From a checkpoint of a small transformer trained on Wikipedia.
Size: 15 layers, width 768, 12 heads of 64, MLP 2304 ReLU, vocabulary 50257, 128M parameters.
Architecture: learned positions, biases.
Training: a variant of Muon for these matrices, 1017M tokens, 7760 steps.
Each number is 500 + 25 x the weight over its row's rms, rounded and kept within 0 to 999. Layers, rows and columns count from 0. Numbers have three digits each. The size before them is the row's rms in percent of the matrix's.

# down: layer 9 MLP down (transposed), 2304x768, rms 0.0283, rows 2037-2096, columns 0-47
# up: layer 9 MLP up, 2304x768, rms 0.0283, rows 2038-2097, columns 0-47
down2037 103:545532508500489542533550487477487497501502463462568529492519502521468492488519498456483506566547482509480494498516457519490546480517488508516496
up2038 098:501476448509513487480480482493521467470468510475517472500526514475519540528479527466481498497487527480470490473508507473519512486531530516473484
down2038 103:476494564531493526514510560487541508465499480519508532502498448477472484501517525532518496530488477466516480531457467501525513475504517513502514
up2039 099:425587524505527515491490481526492517495458523501504458500519534506512530483498503498526501516478464501534520512517501517506535530498473492458477
down2039 102:534459491486470478503509511452497505465461500462575501490517526469452498481483496509503492546567515502474487528476471479511505528514465478489507
up2040 087:487527499469474462525512512505494517473483529484523463502489504515522534505500505501492507458495522476506509475500507487476556489512536543470537
down2040 083:520519506480542485465497542435500499484463471475512504525518527493551514548499521510517516451509516495519500526528518493471463530496505504496487
up2041 099:500461510531523534524518528493480519513508496477470488495485493497466513553525488456520511520519506499537440534490531493495525450485506513496492
down2041 106:506514509473489473485502539475495518528494467517489498477471496536513503482477533491553517482487475494502497474486493488496534505502472502489521
up2042 101:472517491487528523548513468495468467466513499536529494480446491535494471507472502455541486466549433493539540481515476501507538504520471488488526
down2042 103:458527489544523509519478537550501534514481494507517506529507462484475536473491471525521474505492566521477502502504439525482500531488552495517531
up2043 097:508500528479475468496485515476520489491472546491514522477477478483527481524478501469509537460493511528504536483485459510506520506447515529471467
down2043 100:511502548541469458502510516496497474466486529502519525491465529484476491541520507487487504508547454499503530562555514518520457513481494483497515
up2044 091:516462534509508477474502493560550489541482503511491488516462483515506525509493511505517507430485464484513504515470507457459521454480509478509532
down2044 087:510480507524475496513498478473473491496497515485512497474503435508510474544563535503496479508514479472519563503505512501512539526506511479504540
up2045 094:539510495517525441507482444498519513493488508511504489501509489501507506510525559519483489463507506491420517459513498491490466475487538494460527
down2045 098:509507512515515488512546497488533440489464508528535435468477505520508464519513513495499473478507457459571511502526479515470486467499534541496518
up2046 098:470509471541489496489506521494532478511508472484464485542564499483459525483523536507463570492490505512483526502520547434510556496470506509497500
down2046 102:521474513532523501484502464506474455474507441511478498471528520489499503554494489518533511466517483530507490474519527547506502515491511505516524
up2047 100:486522452499506489511482447466490506510496527522527504485510528494489459513503503492564498466517484525468502504504444497486529532539505496452468
down2047 094:496545488507498484528528463514485530488504529495510521459456534518479498491522472492468491425550548500481517486478505489494513536482489438534520
up2048 094:517493515516518457503508516455497497502505552467550533528522539461491520497467495455530533543511505515539476479479442494497527501490489501490466
down2048 106:505537476458508519551483451524493467518502530525486485485540504531495492510445519512477525473467525546484489500505463474561485475542537479513516
up2049 093:513474464506478491476517462505487515537506479537458533509534485525481518497509495549492495518510449510550522451490490490509494505455562439497509
down2049 093:493505511497487524523543478487516483481498515508508504459477494522510489478525449498471506491550496495490509464508514505490500464485477548506498
up2050 098:517456488502474516503510467511487486456462505512461459535527476499480494514495545533454495536493479506513571495498496505521485489485515488491482
down2050 095:514481466508474510501498473483498523519528551480477518502471473537504491479497523494502488464483478489469510483469495507541506488506494471500505
up2051 105:490492492492499484507520498521503535540519522471523473470496502495528480499486483498510516515465514466494575521503485494491489464572508485479468
down2051 105:500516480534505528484484546487507541501514512487497511553484534499510472487497484521477545515504527497483499513509515471459473457517487488483498
up2052 092:504482500486511514495479519521493553518524509499486522536510517523499500499458446520529494488479492520579542508503506481448508502508509457492498
down2052 093:492488526515500482482532501499500519457466548530480489505483476508499492440521499521519511515520540465428477518528501466464516468476500488520530
up2053 089:516477482501559491493513505486469488502490478538505462468499480482494493496483528508470496560475516513459546543530475523516504491517494461492481
down2053 087:530465475501515504510480504487477488493512507510500512522524528492469483484475514505502490528535556503533526512486507497519507463489474498513486
up2054 105:493490487499489465504473447502521482491480500456507512507446519531512507480492501495510492537518511496495509485474508543461485461440441507501480
down2054 093:547508469526473495532520505525482544529507517516533512560537555508511500479500501488499460491505453460509480476463515484525500490487490521495498
up2055 108:504506471499510507524508483516531530509484527533517514450499514500502514511544500495525535477548518463511503504470522525503526483460535489469536
down2055 106:495499487483482500519480516512536492520482496557498460422486476480502515468487507535482519467462498487501506507483470460488544513542496504571496
up2056 090:523504501459514451479497504504525519517489512521480483512503520505489520483507559487512458486520483562535528505469459495453525507524458487546503
down2056 088:503501518502493534460481501473496472500544473500491515531480484552486509510509523494473507496542525513505521459479532499515514452502526483446490
up2057 096:496465522468531544509488493465512477509479475509507471474500524520464510468484504551510521519480481472462470495469435522522475521526547487521471
down2057 096:523503517496507457534491488503498502529485554498531525437500530492516502532502451484543482490534489496500532514468498478502524502504503467457497
up2058 099:481507488503496479513506463523478503527528531494488496456501491512472487544499494493498476489457470498501510502496538507503523480470511514444536
down2058 101:468497524520502490508498498513536484491485525474494549446518507525538491519505546498490494535523490454503514529474483453456494494503490516547458
up2059 096:481492501518520536481492513491492514496514492512542527473505442487459495487497490518502518447513502479483505495516520474481491500486471509500477
down2059 103:494492473511527489494538516487504510573537508459493526521523510547500510503498542501489481488489461510466516528503513493475510501511501508497509
up2060 121:520534491539494470504467512495542459519509508520506498464500525514530543485505483498533483476512519461519522505476498529539484551526507478489512
down2060 116:507529499514520498486487505508507488521500513531507509499525529505491504535469488459485502505528527519509468475517510501485467491577480544471478
up2061 109:509479462504474495528509506523499511511459467497512511554464492485480510546542522493525485513509502510520441507475570463465509530541540469497498
down2061 106:506516480493491536500479508487527507478495472519471508474534504490470492495508473472481457459528541511499503514555529493511554497516477497548490
up2062 097:568473521462504489509544484547518506515482527505462511569514553468517511513508459465492497472499494500497492541507492520499496519478475501482473
down2062 098:506503452520511456522465462463492493441486521470492500474492514492516500539526508510502453489508502517456483504489492486473470507567464465529533
up2063 104:522565493462480501492508468505480525468575499495493493509461488503506533544492516500462524505523477578497518522489462517505469467506545496501555
down2063 100:477524495516496516559519479467485501471480496528529498521478502518519452514496485492488446543549552490486519485502529485467542488506492537508422
up2064 104:485471490537452512522509464497487444536553485525494531488492508509490504495482492445526509445496497538474464502539476467530482500532480488476525
down2064 105:525483514526534451506485502474522489470516482523497504537516521518498493487492476464500462500495477493498504492508474489488514484498521543534498
up2065 100:480495493471501533491462518494573473518513485501470509489518488516484523530464467511513486500511473501502458463495541523513534529509473487486507
down2065 101:479521489503490567535469464566487530449452499530464436507513499462470506491525496489505496511514485529477535442539480490439473451519484531560496
up2066 095:525465484486476485541553495504504478528477460477487546530531495518508483498487472539498466471510480499503523527535493491469503546527504499510500
down2066 091:517502470487514489500464495511465519480504502472505517512530479501503445521496462506503512515504520485505509473541475533458477526468508482511530
up2067 105:491451518476503469515508490489533484509496516511487482500498461477484525481502473457513544506450509525488516480500555505498506461463500502491532
down2067 108:471458474511488511501534518518502469499510486490536486495463481560480522541479538513466477549503545497499546519454473475521545505503472558473512
up2068 092:497473468540485515508486489477531485509533522483517535472503464548516495471467529491535504484505503502508504418494502518509505514460505498486495
down2068 098:531517476524515516487496476524480497479536505473496514472464525519468505481509497533512450523480490491484532447537490525505492475486525542523451
up2069 101:499468532483504494536506494525455526467532470517434501512494508478500479486480526516505520475482483536494515537465496530454482524487505494475530
down2069 098:511476509496489540509483522523514468499514490492537533489453535472480508520487523533482458507491520501525489506501476494534537560485487519486529
up2070 099:492492511511510478486449473531502526456523444475513486472490526478487518500481511474459493494491490516484484452523490458495483483550498516486526
down2070 097:464489508521466521501453530474477529504515509457492482520508496441511511527496524504493513472501464501486484547495530501547486481450483512480499
up2071 098:501474492457469525453494468485477534542501520512525500524549496488490503521547477545526494495497502491530459494520571507485550473494472512494519
down2071 096:453471473472497441552539548528544504481493465499461461533520510509512498455518484554493524503462482513529527487525484525532489503513473480527512
up2072 096:514530496457503522510525509558557501478439463505512508524520512484468460538482519449514540489500521515508464531493512454541545476458512523489498
down2072 099:488520461488486534534504541512496534460489516518535501481503486508512519478485477532477496542502529468516524494465460528508522523492482499477458
up2073 102:532473480466505500516498488495503472458488495488503507512465523502519520524503472484461497477467479495470467501517510533522449522504467460479439
down2073 105:521533478517543500507466417492473532466478471502484463499527527506548560481508512487513475499522514560490454489487475485520438486500523501480501
up2074 102:536435455489498502481499495522487512509536513499519472505499475485488513490506455463462555480532519513506498493528463490481531486508485483507514
down2074 103:509546491505509488533491462503512551489482465544479542484479502503468496493521513526477474497496461485483516517491473501497490493454490520504525
up2075 109:512515517548477495554466532489498477531482499527473501469542520527499509502494495522514512533495506539476454486548511540500546509501525524438503
down2075 112:473487491527505482486545500479512528509478538463459484522455515516501478481481503506508496488497499451493475467470468516472560522443493464520474
up2076 095:469470506545484496507498510491505532539475516547505504513525493503457514508533502474529501471504499483489487520473527491498519485511488545476505
down2076 093:495538473491501521507470504502459455518507517493520481485458503472491496470500507567519489522469532513515491526471496478493476492470485471495497
up2077 088:473498481529479506560498545479538428505472496519488476513494485480526484470496471517477539542516448492479529509491522467502549471467522496518482
down2077 085:500491485495497488513529448526517496521521474503488472518541421494499498479514501526518511495540564498483492501521461478512468546437497526498498
up2078 091:503511506491502489506501465506494516490460507520492542478482456499506498458535518471494515518534470517526476529496475520509497459511471481510478
down2078 088:496511429478527523487481508506562499536505460488530522489498546480531525542488511509480509514492506497532466469486495513439517482500533495510510
up2079 094:528454516493478487502485495493531493522529482496535512482510403487501535501513525478505501490519485532495504521504514482493524458526469468467475
down2079 087:485487487511502495443507510488483460474507548519493479483483491472491516504547528541514506521443505462495508515531508477454504497518536519507502
up2080 090:485548514469541499517488532511531482503510525534499477498524508470521558445519465509514480511472494456543485473533482491459522511541496489497508
down2080 084:495502516517496517482541483476459514496465451521490502479505541545478500501464493489541503460513515489487540534461506447524510475512487535559500
up2081 101:524510527469503482502522491530528539492498473540490514480495525481523480446541507488540523522503463504512486491488521541524517498511508544489515
down2081 101:528472482476488496535501514504480502510550519530509529511485490529503548507484466507507512508491519508564540459457516553513492463447510479500487
up2082 096:479502486466540436521513505531559470509524500536480468494489491515474486490499498495496492509522524530480453446482499485518505489496493523524528
down2082 098:480506506497498469462511529523478489476458494502506510532460522494507510545495488447526534504501505493476510539536492536485482503531483502491476
up2083 108:459494460507500504538523443501539490500502508550468518507510472499508531507502483501488483496505513475525485492530519485511553495513518495503509
down2083 103:467498501489491495484505518494469527431498545531465535446480531484497453513481502491497512521513517515497514496501513496476476446461525507486537
up2084 093:443503534491536476443533498505536482468476510495479493541503458492523459424496488508475499549494525484481550514527450548511474518513525527510510
down2084 092:474492481517513522477488441531529451483515536506506494510522553514482541495504543489498484517491499512514519490469494477500496547499421511462528
up2085 108:504494475499458480489520511461527460523436477568561533480488496489512483470516572509516494514527489498468493522533459476518491454470526473490478
down2085 115:516475528504490500539502489478475473505492492547495457487520467533556445465584486506463489505469437517502498507495478539495474480524471459524504
up2086 095:515502533478466485502504495525507516511496506462479493506491495497508524495533471495500466526534494495495470509505545459498506499524420502459517
down2086 108:474520476476462517486498494510482519517521520481492508499488485514533496497512518555488488496526499491525491507470490490518526489495528515494507
up2087 101:541483512477516490478529475525486470542518517504485503494493515527505532496495462486510499516525507531537551544565507527498479515485523522504489
down2087 104:518513505455503509521502521484489532488502474457478481551494508548494449479462488522540497499533546493549535488500523506472497483531536510501473
up2088 097:509477486483499473499519465491545490462480559539490525510519499434524474489477487497510480453542455473524540517514493511525527455491498490535503
down2088 095:515453507542467517545494474533490479529522481490495539488511514474546490533500510527495467498512467535504481482492490500509498509510505476496494
up2089 098:449460483514483482485497499463484480426461498473474522541477522507504505511499516505463501495517491468499466512472523492523478466506478518525472
down2089 103:539488519501520502495446493503476456470488478501514495492520560508509505543485523482520559495482504506499480505461490498495515509521449487468454
up2090 102:484469464500467451500468488516531535549492497503497481510513503476470497527482462486521495466516479471503472506526503496539527499515488499493488
down2090 099:475529502533537505464455467476504500532504476528559512463480523496496507507439508486482518564443517502531494466534492476493528505507493500530467
up2091 097:527528490510486509476525501444479488508553538537525510497498491493508506504516491518485502550463492440520479529477475511453475516472464505459499
down2091 092:490532511493534489503467482534480496496518528517496513493510443478430507537526522457517493504481522531496516498510482443513513491551573495546528
up2092 098:508501467541533453488488512517536462481477489480534519473526548532515463509513517497469453497562497493482508539521491493536480509508494468494499
down2092 101:523492508504523526516497481481478505492472546512475518517480496551479498533471520481496500491528523508509474472497425528511456499514491426493523
up2093 092:541488504519518518494448484467520491499510527502484506467542473523489521489473472507445509470505502538514479495528506487499503483493483472535481
down2093 088:469486503535508501528490508509503547491476537498500524499519525483526487531452492496522499532464505472453547530500505477484446512477523535450482
up2094 096:507485477503525504499489537529465503556512516470509500529493483503487498539474457483505468520508501503499521441502524516541515476489493510457514
down2094 107:473493476490484507485489527482524485549481512565515505472498482492486485504459486526503519473444488497483500487498495522506551496515527483493506
up2095 107:510528466474516496505486468490502504507525456511478480447504500496523530529477475501502529528493514514486514530528501504469454512547480434489532
down2095 100:491498525528500482509473527478500524501465485498478508525512479508485527489485461524523456486450488516503444458508511542527543524498487550530481
up2096 092:457532484480495476507520515501507496515461475476498486539523490468499495500542501499524489468484505453480529525470530511495462495505487520506486
down2096 091:498494532513438468499529472504473471491427503510561506474501565506515510542542469484453489496523461553487520449496512481517499513468476478494506
up2097 102:487500464503497541463491530438495528487557489506494513564547498483489489509500497495498511502457505488510511500454474496519476497526523495505523